From a checkpoint of a small transformer trained on Wikipedia: 14 layers, learned positions.
Each number is 50 + 10 x the weight over its row's rms, rounded and kept within 0 to 99. Layers, rows and columns count from 0. The size before them is the row's rms in percent of the matrix's.

# down: layer 7 MLP down (transposed), 576x96, rms 0.202, rows 211-246, columns 0-95
# up: layer 7 MLP up, 576x96, rms 0.211, rows 212-247, columns 0-95
down211 089:32 52 48 78 36 50 48 55 49 68 45 51 67 54 56 48 52 55 52 38 28 43 54 54 49 32 63 48 59 43 52 49 61 44 53 44 40 43 52 40 43 56 53 43 35 47 47 52 37 56 67 61 55 52 48 35 54 51 69 50 58 51 54 56 47 56 51 52 60 52 19 57 52 32 33 46 49 55 56 59 36 61 60 55 53 31 53 50 61 57 47 50 70 37 51 71
up212 102:37 35 50 43 55 58 52 44 73 46 23 44 54 46 56 49 35 61 69 59 61 50 45 41 51 34 61 54 34 55 56 49 57 49 66 53 39 56 46 49 41 46 40 51 49 37 63 49 35 52 30 52 46 40 45 38 37 71 52 44 43 43 34 47 51 34 35 41 52 49 47 39 36 51 54 46 69 57 48 32 64 43 67 59 45 47 53 61 52 38 63 56 50 42 39 53
down212 101:58 40 40 53 46 67 60 50 49 40 38 57 27 53 36 50 39 63 52 42 47 34 53 43 45 59 45 60 58 53 44 54 33 34 56 31 37 49 56 42 53 49 58 63 69 43 60 56 44 49 45 50 57 44 46 43 28 58 39 46 44 42 52 37 50 68 67 47 44 43 60 56 60 58 41 49 35 45 56 39 35 61 50 56 33 31 61 36 38 40 60 51 61 34 43 46
up213 097:55 54 57 27 57 52 55 47 59 39 33 56 51 64 27 54 40 45 69 60 48 45 45 39 59 46 40 52 45 42 42 45 58 58 34 44 37 58 44 42 48 34 59 43 19 54 54 41 54 63 63 42 46 64 46 45 44 63 63 44 49 60 45 64 41 55 54 58 42 56 65 44 52 42 83 59 67 46 64 55 46 52 36 52 49 53 38 51 45 47 61 45 56 50 57 49
down213 106:46 57 50 61 52 40 52 61 42 50 64 52 54 63 66 38 38 57 58 65 51 57 65 62 40 58 52 50 69 49 60 53 47 54 50 63 56 69 61 65 53 58 31 48 61 47 50 66 55 52 38 51 53 57 59 47 45 51 59 53 43 58 59 62 39 59 37 34 62 48 39 47 72 40 24 44 57 44 44 35 54 49 61 69 62 62 38 42 54 46 47 60 45 59 36 68
up214 058:57 41 46 44 49 45 49 43 53 56 41 38 73 47 52 55 34 49 47 49 47 33 63 50 39 69 36 63 56 47 52 47 47 46 45 48 53 57 56 49 46 60 51 42 18 47 55 65 39 46 46 56 59 46 58 56 67 52 65 58 61 32 56 36 69 37 40 52 56 58 58 58 55 69 37 55 66 51 72 43 51 56 53 55 49 62 50 36 62 52 48 70 53 51 31 58
down214 083:50 54 60 62 69 52 48 42 49 63 59 64 45 49 52 38 61 53 35 57 43 52 56 39 53 39 52 53 45 53 34 60 52 50 57 31 44 51 50 61 30 37 52 69 42 27 49 46 46 46 63 59 51 38 61 63 59 48 61 42 44 51 66 49 51 42 37 45 59 33 60 44 43 59 53 65 59 64 40 67 49 49 56 48 39 63 65 46 73 49 73 64 54 54 43 55
up215 129:53 45 49 53 37 48 45 52 60 37 40 33 47 50 42 61 38 26 51 46 49 52 42 47 65 55 44 43 58 60 67 40 50 49 61 34 38 59 56 32 41 41 46 52 43 58 47 44 53 58 50 53 43 28 41 44 34 47 62 57 35 51 35 50 55 42 65 60 54 40 61 35 48 51 71 52 54 51 58 43 43 69 36 59 67 52 29 62 51 56 65 48 44 62 38 64
down215 129:48 43 63 50 48 44 31 44 39 68 46 71 48 60 48 57 47 43 64 55 52 55 27 31 57 51 61 64 42 59 67 45 62 62 54 43 58 53 51 40 51 54 58 51 62 49 37 54 53 30 67 40 58 48 51 47 51 69 53 79 49 49 40 46 54 71 51 51 48 36 54 50 59 45 61 56 49 56 53 65 44 59 48 45 38 47 54 56 41 31 51 41 64 56 68 40
up216 096:52 42 61 48 39 42 71 40 60 43 56 47 52 57 45 33 37 41 44 55 68 44 65 38 46 52 33 48 24 42 48 38 25 48 46 51 48 66 41 47 67 52 42 54 40 51 40 53 58 48 65 53 52 52 65 64 46 64 53 67 41 59 32 57 44 63 48 56 31 45 45 35 37 60 53 48 66 40 57 51 54 47 42 54 35 44 58 63 49 55 46 43 52 60 47 62
down216 100:52 38 53 45 54 44 50 65 47 36 56 49 54 57 44 60 60 47 59 65 56 45 51 61 54 61 39 47 39 54 32 53 68 38 68 39 55 53 70 44 60 42 57 37 55 35 54 42 38 51 46 54 42 39 47 55 77 39 62 28 48 53 46 48 45 54 60 33 45 44 78 55 54 53 30 41 44 54 65 44 54 35 59 52 59 45 67 36 47 51 38 47 54 54 54 42
up217 121:32 48 58 43 35 40 41 37 49 58 55 46 46 41 44 50 53 55 52 38 58 41 47 43 70 51 47 41 55 69 35 49 38 36 62 47 44 50 53 61 53 48 49 39 28 56 53 61 60 71 56 35 48 54 59 46 50 61 68 65 38 71 43 58 69 30 54 44 51 65 44 46 36 58 72 49 63 53 55 49 44 55 57 56 52 36 44 65 38 37 48 43 49 54 55 40
down217 129:55 46 54 59 42 47 40 34 53 45 40 63 56 33 45 75 57 65 59 53 34 53 60 52 61 51 46 50 66 54 40 71 51 47 46 48 59 41 54 49 68 39 52 29 48 46 42 46 48 41 52 33 65 34 47 34 38 60 33 52 56 63 45 50 58 34 49 51 62 57 51 62 56 50 52 48 32 32 48 45 42 52 53 47 44 71 36 53 34 51 53 44 30 43 57 57
up218 081:46 63 48 44 56 38 56 33 45 59 62 45 54 71 49 39 59 39 67 43 54 56 43 64 54 35 35 65 42 58 50 35 59 45 44 57 57 47 63 34 62 48 79 37 47 35 52 52 47 32 55 38 57 55 48 53 50 41 39 46 50 71 53 59 49 45 43 43 56 50 48 45 61 48 57 36 60 25 44 50 46 67 41 63 50 45 37 52 61 45 58 43 47 63 59 61
down218 097:38 68 46 33 55 58 58 42 47 43 59 39 64 63 45 39 40 45 52 46 28 35 51 60 34 36 53 52 52 53 57 58 42 61 63 52 28 43 53 47 53 50 56 51 48 50 28 45 57 44 58 47 51 46 43 31 44 32 39 51 44 53 47 64 38 57 59 70 52 50 55 53 33 47 47 53 41 76 40 44 61 47 72 50 56 39 29 57 50 36 48 48 55 50 49 60
up219 109:41 32 47 56 28 41 55 47 46 33 63 55 50 61 36 52 26 49 45 66 51 61 60 42 54 45 50 46 57 45 54 42 51 46 57 61 23 47 65 23 49 41 57 54 71 56 46 39 48 51 51 46 39 23 43 44 41 48 48 54 47 48 63 49 56 56 40 42 38 57 55 49 55 57 54 48 50 50 49 53 53 42 48 37 43 34 53 56 43 53 64 28 31 55 44 68
down219 101:51 67 51 58 43 64 55 29 47 58 55 38 34 55 46 40 41 43 50 47 43 50 51 52 40 37 48 58 50 58 35 54 43 44 56 44 49 57 60 68 66 60 38 47 33 42 47 64 36 55 40 53 48 44 48 42 51 50 50 49 57 47 41 58 56 49 40 56 49 48 64 54 41 58 36 50 57 42 54 55 73 45 40 56 42 38 79 56 48 69 32 80 61 59 56 35
up220 090:42 62 63 60 66 38 46 53 48 49 46 30 41 57 43 48 58 41 85 50 50 38 57 48 57 48 36 68 51 48 52 48 38 51 48 36 59 51 44 55 56 43 49 61 27 42 65 51 56 40 57 62 60 32 40 59 52 60 55 51 46 45 67 52 45 46 37 42 53 51 43 52 44 56 51 44 59 52 49 40 40 25 46 49 48 76 51 47 58 72 36 43 57 42 59 50
down220 093:48 49 62 35 46 50 53 57 45 56 44 71 36 48 64 52 42 39 44 58 63 50 33 68 46 62 62 38 49 67 51 54 69 59 63 41 52 51 59 40 51 39 43 43 54 39 46 47 47 76 30 60 32 60 67 50 53 36 52 62 46 61 46 56 50 45 59 45 37 41 46 63 67 37 54 56 42 41 66 60 48 58 38 44 45 32 60 52 48 58 59 50 66 54 45 48
up221 096:26 61 63 49 64 60 32 55 42 47 51 60 39 54 58 54 50 45 48 72 40 67 48 47 47 50 55 47 56 48 51 46 38 55 48 37 42 55 57 35 55 57 57 58 59 62 40 53 51 48 62 40 40 57 45 27 44 38 53 53 31 56 33 53 31 42 52 61 59 54 47 64 41 75 49 52 49 45 50 59 52 31 44 60 60 59 51 44 44 54 33 63 30 65 42 50
down221 093:43 55 51 52 44 43 47 67 43 35 49 52 52 40 45 45 33 42 35 71 58 39 47 53 45 49 27 61 56 31 59 56 45 36 54 52 48 55 40 47 42 50 45 43 31 56 40 54 57 51 42 57 45 60 56 64 74 69 50 48 41 50 52 48 46 43 47 65 41 44 64 46 51 50 34 54 22 62 62 58 63 57 62 51 58 35 69 44 64 57 45 48 37 42 45 44
up222 100:44 48 45 55 51 70 40 50 48 48 45 58 39 62 58 68 46 39 48 58 59 64 35 56 49 76 49 39 60 45 44 28 27 57 47 46 55 37 54 47 58 42 53 52 45 54 42 36 68 37 56 53 66 53 51 40 42 45 66 52 42 41 56 54 42 55 57 60 36 50 39 59 45 63 61 42 55 59 65 53 59 58 37 56 57 63 55 49 21 41 47 34 47 61 51 51
down222 113:50 47 62 56 52 57 45 40 66 60 62 63 41 39 46 48 49 36 50 43 51 46 59 55 50 62 52 52 59 26 59 32 45 51 60 38 45 47 41 29 29 43 46 48 48 41 50 57 25 35 57 53 61 35 46 60 33 43 55 50 59 57 33 57 31 41 61 55 56 55 42 64 50 52 43 48 63 49 59 72 48 33 54 64 47 66 51 49 46 44 61 65 55 53 63 47
up223 102:53 42 42 40 54 49 55 38 64 46 45 50 49 50 69 53 55 52 36 41 47 72 66 58 58 68 63 49 26 47 57 44 56 49 55 53 60 51 54 50 54 42 45 40 48 77 50 41 62 35 43 48 55 42 51 33 37 47 46 46 52 39 56 51 65 35 61 45 46 56 54 42 42 40 32 65 69 37 67 40 56 54 55 53 52 38 55 42 37 51 71 46 30 42 57 44
down223 103:66 51 38 56 40 52 56 65 52 70 37 48 52 52 38 47 39 64 51 48 47 37 54 55 49 60 49 41 52 52 28 61 63 46 57 50 49 45 45 61 50 54 58 27 37 52 55 56 58 43 74 55 44 49 70 66 44 39 38 37 58 55 58 54 41 37 25 44 29 56 43 50 42 28 59 49 34 44 48 56 51 54 48 63 44 44 62 36 51 39 51 49 31 45 47 49
up224 124:69 49 49 56 42 47 28 44 47 60 62 44 44 34 46 34 61 36 39 47 62 67 49 50 45 46 44 38 50 53 46 67 35 66 37 43 45 36 69 55 50 44 54 54 54 59 58 56 62 58 39 29 55 46 60 47 39 37 46 53 57 55 58 44 68 61 43 46 46 38 43 41 48 45 47 61 53 58 65 51 68 51 42 52 63 36 33 54 59 56 37 38 63 69 53 49
down224 095:52 32 49 43 69 40 48 60 59 35 47 45 47 45 57 37 55 62 36 59 52 38 44 38 57 61 64 53 53 43 38 56 52 55 52 49 61 46 57 59 49 50 30 54 52 46 58 61 44 38 62 48 49 36 47 48 43 59 52 50 60 61 57 39 60 45 37 41 43 53 48 51 58 40 32 33 37 49 40 41 45 50 57 69 43 26 75 38 37 35 46 77 49 38 51 44
up225 097:53 56 60 43 63 66 48 47 35 50 50 59 56 68 67 64 29 44 51 51 51 55 61 51 32 26 38 48 54 41 50 53 62 31 55 49 58 52 42 50 66 51 43 49 43 43 49 66 47 62 39 49 35 50 43 51 62 53 50 58 35 53 49 51 38 44 24 64 58 51 48 40 58 36 62 59 56 38 37 40 59 63 47 55 54 62 39 49 51 57 51 50 36 59 71 63
down225 097:56 49 40 54 42 62 55 59 62 60 50 63 43 63 57 62 49 45 55 46 35 56 31 57 63 48 48 57 52 67 60 45 61 42 65 53 27 66 52 54 47 49 52 40 46 57 73 56 51 43 47 59 36 49 45 45 74 58 49 51 54 50 46 46 71 46 20 42 46 46 46 40 51 44 48 51 51 57 46 51 37 68 46 64 56 46 51 43 60 70 54 41 31 47 68 57
up226 093:56 54 48 64 52 41 56 60 55 47 41 38 56 52 53 41 54 45 64 37 66 38 47 55 22 53 54 43 59 49 45 55 50 45 61 47 49 58 34 58 61 66 54 56 49 23 39 61 57 43 44 65 54 44 58 46 44 37 59 61 48 35 68 16 39 57 52 55 57 53 63 52 43 53 43 68 37 60 44 50 40 36 49 48 51 68 56 55 53 57 46 58 41 41 64 45
down226 084:54 51 45 61 44 59 57 52 55 42 54 48 40 67 41 57 69 59 53 57 54 59 36 49 36 63 59 64 49 51 51 45 62 43 33 57 40 65 40 61 53 53 52 35 67 46 25 51 29 46 42 56 46 32 48 42 56 64 43 49 56 58 45 36 63 50 52 66 53 46 39 40 69 52 53 62 67 61 60 57 49 51 34 49 48 48 37 69 57 53 48 43 26 43 50 48
up227 094:32 54 53 38 46 52 41 56 55 31 63 59 44 58 64 64 48 47 38 70 42 34 56 55 35 41 30 56 55 59 60 34 58 50 49 33 42 48 41 44 47 30 49 53 37 47 57 57 35 77 38 54 57 41 44 51 53 45 43 56 44 49 60 68 46 56 63 31 40 54 32 44 53 48 58 61 53 52 45 44 48 62 34 51 61 55 37 53 53 48 44 67 64 46 51 47
down227 099:53 65 52 57 55 54 51 54 38 52 42 55 47 41 35 53 47 51 53 42 55 49 55 43 39 36 52 39 46 41 50 61 52 51 68 51 41 28 34 54 55 45 75 60 57 42 49 33 48 51 35 36 33 47 32 36 61 45 56 64 46 43 37 55 45 43 39 49 57 31 65 59 64 28 58 47 69 39 39 63 56 45 64 48 47 52 66 48 47 60 70 51 58 42 44 50
up228 102:41 44 26 64 54 52 60 47 42 53 43 49 57 66 47 53 37 39 42 46 51 54 31 81 62 58 44 43 41 56 41 45 71 62 45 54 40 53 48 49 62 46 53 67 38 45 50 49 51 46 63 34 48 39 59 49 32 63 56 63 59 78 45 52 43 45 48 64 48 40 33 39 62 54 54 40 58 45 59 48 41 39 39 40 57 43 48 58 41 47 50 41 50 52 39 64
down228 091:62 47 36 50 46 54 61 54 40 59 51 52 61 62 65 49 50 49 39 36 68 39 58 56 71 41 57 40 46 46 71 53 48 55 56 61 49 49 38 50 34 39 49 42 45 44 56 49 48 57 49 52 48 60 53 64 68 48 72 44 41 38 62 36 52 52 29 47 53 57 21 51 51 53 56 60 62 34 61 49 46 51 49 61 42 64 53 47 23 55 50 58 52 33 63 52
up229 096:23 51 77 60 46 55 57 52 76 48 51 49 49 45 42 48 48 39 53 61 27 53 59 48 38 60 56 43 49 42 41 51 63 55 45 45 44 41 43 39 53 48 48 62 53 58 47 39 40 37 49 62 42 43 59 42 60 62 50 70 30 20 59 49 47 41 61 50 50 34 50 55 35 39 46 49 63 49 47 52 66 37 54 63 42 54 50 48 49 40 51 50 56 42 37 40
down229 093:51 45 43 53 52 54 73 47 36 47 33 51 48 49 60 46 38 46 44 52 64 65 59 53 57 40 58 62 75 52 40 58 52 36 55 68 55 55 52 54 50 44 51 34 48 59 42 35 62 66 51 50 47 57 47 49 62 62 74 35 40 59 48 61 61 50 45 37 34 61 44 49 55 62 47 47 28 69 47 39 54 51 30 53 55 55 43 46 59 63 43 61 39 42 34 38
up230 076:48 54 54 52 65 48 27 42 53 46 27 40 36 45 66 45 33 69 77 46 62 53 42 43 68 65 47 60 63 34 43 50 51 45 65 41 48 71 39 55 61 47 63 35 41 49 56 37 65 46 39 51 46 41 49 54 46 50 47 45 52 45 40 45 44 60 52 66 44 52 46 43 61 39 38 43 48 34 43 62 53 51 63 55 43 55 58 49 60 35 59 49 60 42 56 53
down230 090:65 41 66 31 48 44 56 67 43 43 60 67 57 50 59 47 65 52 29 56 36 55 61 40 34 57 54 51 47 70 30 62 63 51 45 54 67 23 49 44 41 62 38 56 59 47 31 63 49 62 44 56 48 50 50 40 44 41 48 42 47 51 47 59 50 42 52 35 62 33 54 66 49 61 64 52 50 55 55 47 36 45 35 45 47 39 47 44 52 57 53 63 63 48 48 54
up231 109:59 47 19 49 54 46 47 54 42 43 48 53 49 41 45 60 76 52 25 49 47 45 26 51 43 57 53 53 50 51 49 44 49 27 50 36 44 52 40 49 51 64 42 61 42 42 68 55 58 49 25 58 58 44 54 50 38 68 55 48 54 56 48 38 46 40 54 38 60 71 47 31 62 60 56 55 61 57 47 42 40 45 48 52 45 39 48 51 43 50 27 38 47 51 54 61
down231 095:52 39 65 38 52 51 59 65 44 34 47 41 49 59 45 42 42 48 40 51 45 34 48 56 47 57 55 48 42 43 39 54 61 46 63 53 70 35 59 47 62 45 46 29 44 44 47 64 45 52 49 49 42 45 69 57 60 37 42 50 47 43 53 37 59 50 58 35 44 34 71 61 44 34 49 42 31 73 72 48 40 50 52 52 49 68 41 36 48 52 56 54 42 47 39 30
up232 061:53 58 70 58 53 53 32 34 39 38 47 53 47 49 42 49 41 55 61 54 35 31 46 57 36 57 56 34 47 44 66 55 37 59 57 61 64 61 38 55 61 70 57 50 43 77 64 64 47 50 47 38 65 36 49 47 39 60 44 47 61 56 44 75 58 54 62 48 55 39 45 67 60 35 62 51 50 40 56 44 44 46 44 43 55 39 53 66 58 47 47 43 50 50 52 51
down232 096:65 33 47 51 64 50 63 46 37 45 59 53 61 31 59 49 59 54 57 59 44 65 41 38 54 32 65 60 57 56 44 58 50 42 53 43 56 62 37 66 28 35 50 53 52 31 47 49 53 46 61 55 32 55 59 62 44 45 42 33 49 42 46 37 69 46 55 34 35 29 66 39 55 48 51 53 56 58 45 67 51 55 46 59 61 59 68 52 47 43 54 62 49 55 46 53
up233 098:62 39 48 55 71 60 34 55 59 40 59 50 54 42 50 50 59 62 44 51 57 47 54 58 49 63 48 58 46 79 34 63 58 35 47 59 50 46 56 52 41 56 54 42 51 70 47 65 47 44 49 48 58 69 54 42 54 43 27 60 51 58 52 63 42 53 62 46 44 61 43 49 38 67 58 46 59 43 65 54 61 49 27 29 45 40 66 51 51 52 51 53 51 27 53 36
down233 097:44 53 61 53 48 49 59 61 43 52 59 37 64 59 50 57 49 49 48 47 46 40 36 56 34 54 47 44 43 37 49 40 50 53 45 47 32 65 49 34 38 50 34 62 54 38 39 48 54 59 44 74 41 56 53 61 84 54 37 38 57 50 56 54 29 46 50 65 51 47 60 55 70 39 62 58 60 54 57 44 63 47 45 67 47 55 69 58 58 42 57 36 54 62 57 59
up234 105:58 38 55 52 53 44 55 50 53 42 55 44 55 58 31 39 46 53 61 53 53 49 50 47 55 59 59 58 35 61 67 53 57 56 48 47 50 54 58 68 41 49 58 73 52 48 51 49 56 58 33 61 43 58 31 27 61 44 63 51 37 56 53 23 37 50 49 38 59 52 45 27 56 47 44 55 48 48 44 48 54 50 50 43 59 43 39 40 60 59 51 77 62 22 61 55
down234 092:80 48 43 60 46 41 40 48 40 54 57 35 60 55 37 49 44 69 45 27 50 38 50 42 54 53 48 63 45 60 59 43 41 48 38 48 55 72 57 47 44 41 47 50 42 55 52 54 63 29 42 66 32 43 53 50 52 70 60 48 27 42 47 38 70 43 41 45 59 52 48 60 56 48 43 51 44 63 48 52 42 54 30 55 48 55 32 41 45 44 54 51 63 49 51 63
up235 107:45 40 64 54 53 48 51 57 61 45 37 39 54 55 65 36 40 49 60 56 57 58 51 54 54 62 58 32 57 26 40 39 56 48 58 72 35 46 61 48 47 69 48 65 56 33 51 49 50 32 45 45 50 71 46 41 33 51 65 64 37 54 50 52 55 27 59 47 38 44 54 46 43 42 36 40 36 47 39 59 52 35 62 50 54 58 46 43 43 41 52 40 32 60 45 47
down235 087:73 62 57 41 37 40 37 60 33 57 52 52 45 56 42 71 41 41 54 54 67 50 54 56 53 49 67 40 59 57 54 36 69 50 44 61 51 42 62 37 53 54 64 66 57 54 66 41 39 43 54 48 53 42 52 47 52 37 37 62 58 55 52 42 59 27 39 40 45 50 46 35 63 39 45 58 52 44 44 59 44 58 58 63 33 36 65 37 47 61 42 59 52 56 37 41
up236 106:39 35 81 71 52 41 60 35 41 57 62 46 36 55 60 35 63 46 56 42 53 31 30 57 50 47 50 51 57 39 41 34 50 57 46 37 47 62 52 52 48 38 43 71 61 49 33 33 52 44 55 33 48 54 57 48 61 58 58 55 53 50 54 61 33 42 41 57 67 55 38 53 45 45 46 58 42 48 39 69 41 52 58 39 56 48 46 34 44 45 52 46 41 46 53 45
down236 103:51 49 35 37 56 49 56 62 39 47 43 37 58 46 51 53 30 69 44 46 34 56 59 68 49 50 63 52 44 50 36 39 44 49 45 63 63 52 64 42 61 34 51 60 46 49 42 47 49 61 45 66 49 45 51 53 65 42 39 43 49 52 57 48 60 54 56 37 14 45 59 45 48 61 55 36 34 31 49 44 58 59 50 63 45 51 72 58 39 44 39 47 41 40 63 49
up237 096:37 52 54 47 58 33 39 43 54 53 60 48 56 57 48 33 52 74 66 50 56 45 68 59 55 35 55 58 35 53 69 59 52 41 64 49 55 28 50 63 67 50 45 44 46 68 36 41 37 51 48 50 41 49 49 36 71 49 44 53 35 50 55 48 48 47 48 54 45 48 77 40 31 53 36 47 50 38 49 36 31 57 43 42 48 67 52 53 45 44 56 42 52 51 56 46
down237 108:50 32 39 45 55 54 60 43 60 52 64 52 48 50 69 30 47 67 51 36 47 42 50 34 58 49 51 48 44 47 73 58 52 46 47 43 33 44 68 59 50 48 71 59 40 72 53 36 52 50 48 33 46 59 43 30 51 52 57 56 39 42 48 50 56 46 46 35 47 40 42 40 58 56 52 55 54 59 57 44 24 48 58 56 51 66 61 35 49 37 54 52 71 49 56 62
up238 106:54 56 48 56 40 69 52 42 45 55 50 44 36 28 43 56 49 67 53 25 38 54 32 58 42 38 58 57 38 52 50 57 54 59 41 43 49 51 55 71 58 47 46 53 48 43 42 62 37 55 41 40 52 35 53 52 46 53 53 65 51 52 55 46 59 47 57 59 79 52 54 41 42 62 41 63 58 55 49 55 58 56 36 55 31 36 35 50 71 46 27 41 63 41 50 54
down238 105:44 40 54 61 45 46 50 40 57 30 55 69 51 43 53 52 58 61 72 37 58 48 64 37 35 42 30 60 39 56 69 14 40 57 48 53 51 48 52 36 51 55 43 63 56 68 45 62 46 41 51 46 46 41 42 50 38 52 47 65 42 35 53 42 57 59 53 51 52 36 48 41 46 42 49 37 42 44 57 39 52 52 64 68 57 65 44 48 48 55 56 57 52 57 32 52
up239 090:58 45 38 51 57 42 53 39 40 66 38 60 61 56 52 46 64 53 58 47 62 33 29 57 45 68 47 46 24 45 53 30 34 51 61 68 58 41 43 38 66 60 60 35 49 55 36 51 43 44 46 76 68 50 56 55 36 56 44 40 48 50 53 69 55 56 32 39 54 56 50 53 50 42 49 51 53 62 45 59 55 36 48 41 43 57 46 52 40 56 53 48 50 55 36 47
down239 103:52 62 53 44 43 56 52 71 59 43 42 53 55 53 57 40 61 40 49 56 48 40 52 68 51 53 67 61 72 40 43 45 70 49 39 57 46 55 37 38 47 51 48 51 53 46 51 48 62 59 51 78 41 56 50 70 43 48 51 59 68 48 66 56 46 44 54 50 40 45 27 42 64 49 54 38 38 58 53 55 55 57 52 40 55 34 35 68 57 39 56 44 62 43 63 27
up240 098:46 38 58 37 51 44 55 34 52 48 57 47 52 45 60 48 63 36 61 57 38 68 67 55 56 75 43 55 45 61 70 41 53 67 45 43 48 44 46 38 52 64 39 35 56 37 49 47 51 36 41 57 51 49 32 34 56 50 48 46 28 56 66 53 46 43 42 57 64 42 60 63 40 42 62 52 61 56 42 46 49 56 41 59 39 42 53 30 41 46 41 56 38 62 31 46
down240 109:42 41 57 43 46 42 63 41 66 50 21 54 39 46 48 50 39 68 39 54 75 56 41 58 50 42 29 50 30 56 51 37 44 72 44 55 53 43 29 54 47 65 43 52 49 52 54 37 49 50 43 52 58 40 48 44 44 46 46 50 59 40 49 40 63 32 51 74 47 48 56 59 42 35 48 47 39 55 58 37 51 40 36 52 41 41 60 45 41 40 60 59 51 34 50 47
up241 062:50 36 56 52 68 49 56 50 47 38 61 51 51 50 62 44 50 54 58 43 36 57 54 70 41 60 61 57 57 27 57 50 47 45 58 49 39 68 52 49 58 67 61 50 49 43 54 50 66 34 28 50 41 67 47 37 31 53 36 60 61 55 54 46 51 63 51 48 70 54 57 72 50 58 53 51 47 45 47 28 50 39 54 42 51 44 49 48 52 39 22 52 35 65 45 59
down241 079:32 45 50 51 69 48 60 27 36 45 42 58 56 68 33 56 51 44 64 52 58 43 53 43 39 43 48 29 69 62 47 58 25 47 62 63 55 21 46 65 62 70 60 61 46 50 60 56 59 50 57 54 48 68 45 54 42 47 49 62 54 55 62 52 35 51 43 58 39 62 44 50 53 50 47 46 49 47 48 48 72 50 48 54 55 46 37 46 47 44 51 57 42 52 47 59
up242 091:62 39 47 48 33 51 35 33 37 52 55 31 55 52 33 37 42 49 49 36 59 51 44 51 50 56 64 51 62 42 67 41 51 43 37 37 46 73 42 39 33 48 58 64 60 44 33 44 50 52 47 55 66 49 51 44 59 41 48 55 60 60 74 56 40 38 52 36 50 54 46 61 43 59 71 59 57 50 45 44 57 65 43 44 63 44 41 46 39 66 48 44 40 44 65 55
down242 102:33 40 43 50 26 66 65 46 43 59 43 50 42 47 50 47 41 40 42 49 41 52 59 45 56 53 53 31 41 42 41 41 50 61 53 61 39 62 55 59 39 42 66 56 43 54 48 70 55 51 38 44 51 42 70 43 49 45 52 42 63 42 52 42 46 53 42 40 23 53 37 64 52 48 50 45 64 61 66 50 45 69 43 43 49 67 67 40 61 53 36 35 52 53 57 68
up243 092:58 47 71 47 38 52 60 60 37 49 58 41 49 48 43 56 54 59 40 52 49 50 67 69 51 43 29 40 48 54 22 41 31 52 48 49 49 43 62 45 60 47 51 47 53 42 37 55 48 30 56 72 60 42 50 54 48 45 54 51 43 40 31 65 53 51 60 57 44 44 62 57 61 59 43 45 48 45 47 42 60 57 45 51 70 69 38 33 60 54 28 40 40 60 56 43
down243 081:57 66 35 42 75 42 45 44 51 66 49 67 54 51 67 37 57 45 58 54 33 52 52 37 41 54 57 51 57 35 54 63 51 41 49 47 44 46 63 42 63 53 49 52 44 56 52 47 48 53 37 31 57 49 67 62 43 38 38 31 41 51 59 59 40 37 47 52 45 65 33 62 65 55 43 57 39 29 42 52 58 38 46 60 54 45 68 61 43 70 57 56 47 49 47 36
up244 093:46 37 64 50 37 59 63 16 43 50 36 45 65 62 57 31 42 54 53 45 48 46 49 47 40 62 50 59 49 52 59 51 45 51 41 54 54 49 55 53 36 43 52 52 64 42 53 47 57 50 40 56 48 55 63 36 51 31 50 69 50 48 69 35 18 40 52 57 41 47 35 43 48 51 60 48 36 42 54 60 57 41 62 36 45 73 45 45 53 41 55 52 58 57 60 60
down244 092:55 52 40 59 45 37 35 40 32 71 33 46 52 48 62 47 58 60 51 39 49 53 41 58 59 42 51 53 48 45 56 63 55 49 50 64 67 44 54 55 54 64 38 52 32 68 61 38 40 55 69 49 39 56 54 52 43 34 58 50 40 52 63 44 47 49 45 47 36 42 75 30 60 57 50 49 45 36 59 61 55 68 48 64 49 56 62 54 38 50 51 41 44 66 56 70
up245 078:50 52 48 50 54 40 33 64 41 47 34 32 32 47 49 61 72 31 62 49 37 52 43 45 60 53 32 55 45 50 52 54 58 56 51 52 41 39 58 58 57 48 55 73 43 65 61 39 52 49 53 36 52 29 36 48 52 38 55 60 42 52 70 56 44 48 44 26 60 55 54 50 24 46 53 57 60 37 50 46 63 37 64 55 46 44 47 54 55 53 60 45 44 64 44 39
down245 087:40 59 36 44 52 49 60 56 64 50 39 56 50 45 52 47 44 49 60 39 60 71 47 45 59 67 70 51 39 66 53 65 66 50 37 38 40 33 46 39 48 54 51 39 38 53 55 35 56 48 62 60 47 49 42 56 59 58 54 33 46 59 58 32 43 53 50 52 62 30 67 48 60 27 46 46 55 34 60 59 41 39 53 35 53 46 68 38 47 52 44 44 50 53 60 35
up246 086:45 48 45 48 43 64 40 36 40 50 52 48 54 35 45 35 49 54 53 48 48 30 62 56 45 51 50 69 47 37 61 51 54 41 52 41 44 65 58 59 45 36 40 50 48 46 48 49 30 45 48 41 60 30 66 46 51 44 69 50 47 63 58 59 50 29 29 58 66 54 51 36 53 46 67 49 66 54 52 52 56 56 41 41 46 58 32 38 72 43 69 30 52 50 55 58
down246 088:43 51 40 42 39 29 43 50 53 40 38 44 43 52 35 61 48 37 35 53 56 23 53 75 46 43 49 46 45 46 68 46 59 53 64 56 55 53 27 48 55 55 54 57 33 50 52 65 68 44 55 39 31 71 44 47 56 51 49 49 39 32 45 42 38 47 51 50 74 53 43 33 37 43 41 64 40 56 60 44 45 48 48 51 46 52 45 52 52 43 48 33 52 44 45 51
up247 108:63 43 51 50 64 30 36 61 51 50 47 41 24 54 69 49 35 51 56 74 51 42 50 45 46 45 41 56 39 58 52 66 49 71 63 38 47 53 64 48 45 42 53 48 55 39 52 58 39 48 34 52 47 56 32 43 44 35 48 45 41 50 35 60 60 51 56 46 46 81 59 62 71 57 55 63 55 48 35 52 44 56 44 39 51 51 54 46 57 44 36 58 51 53 57 49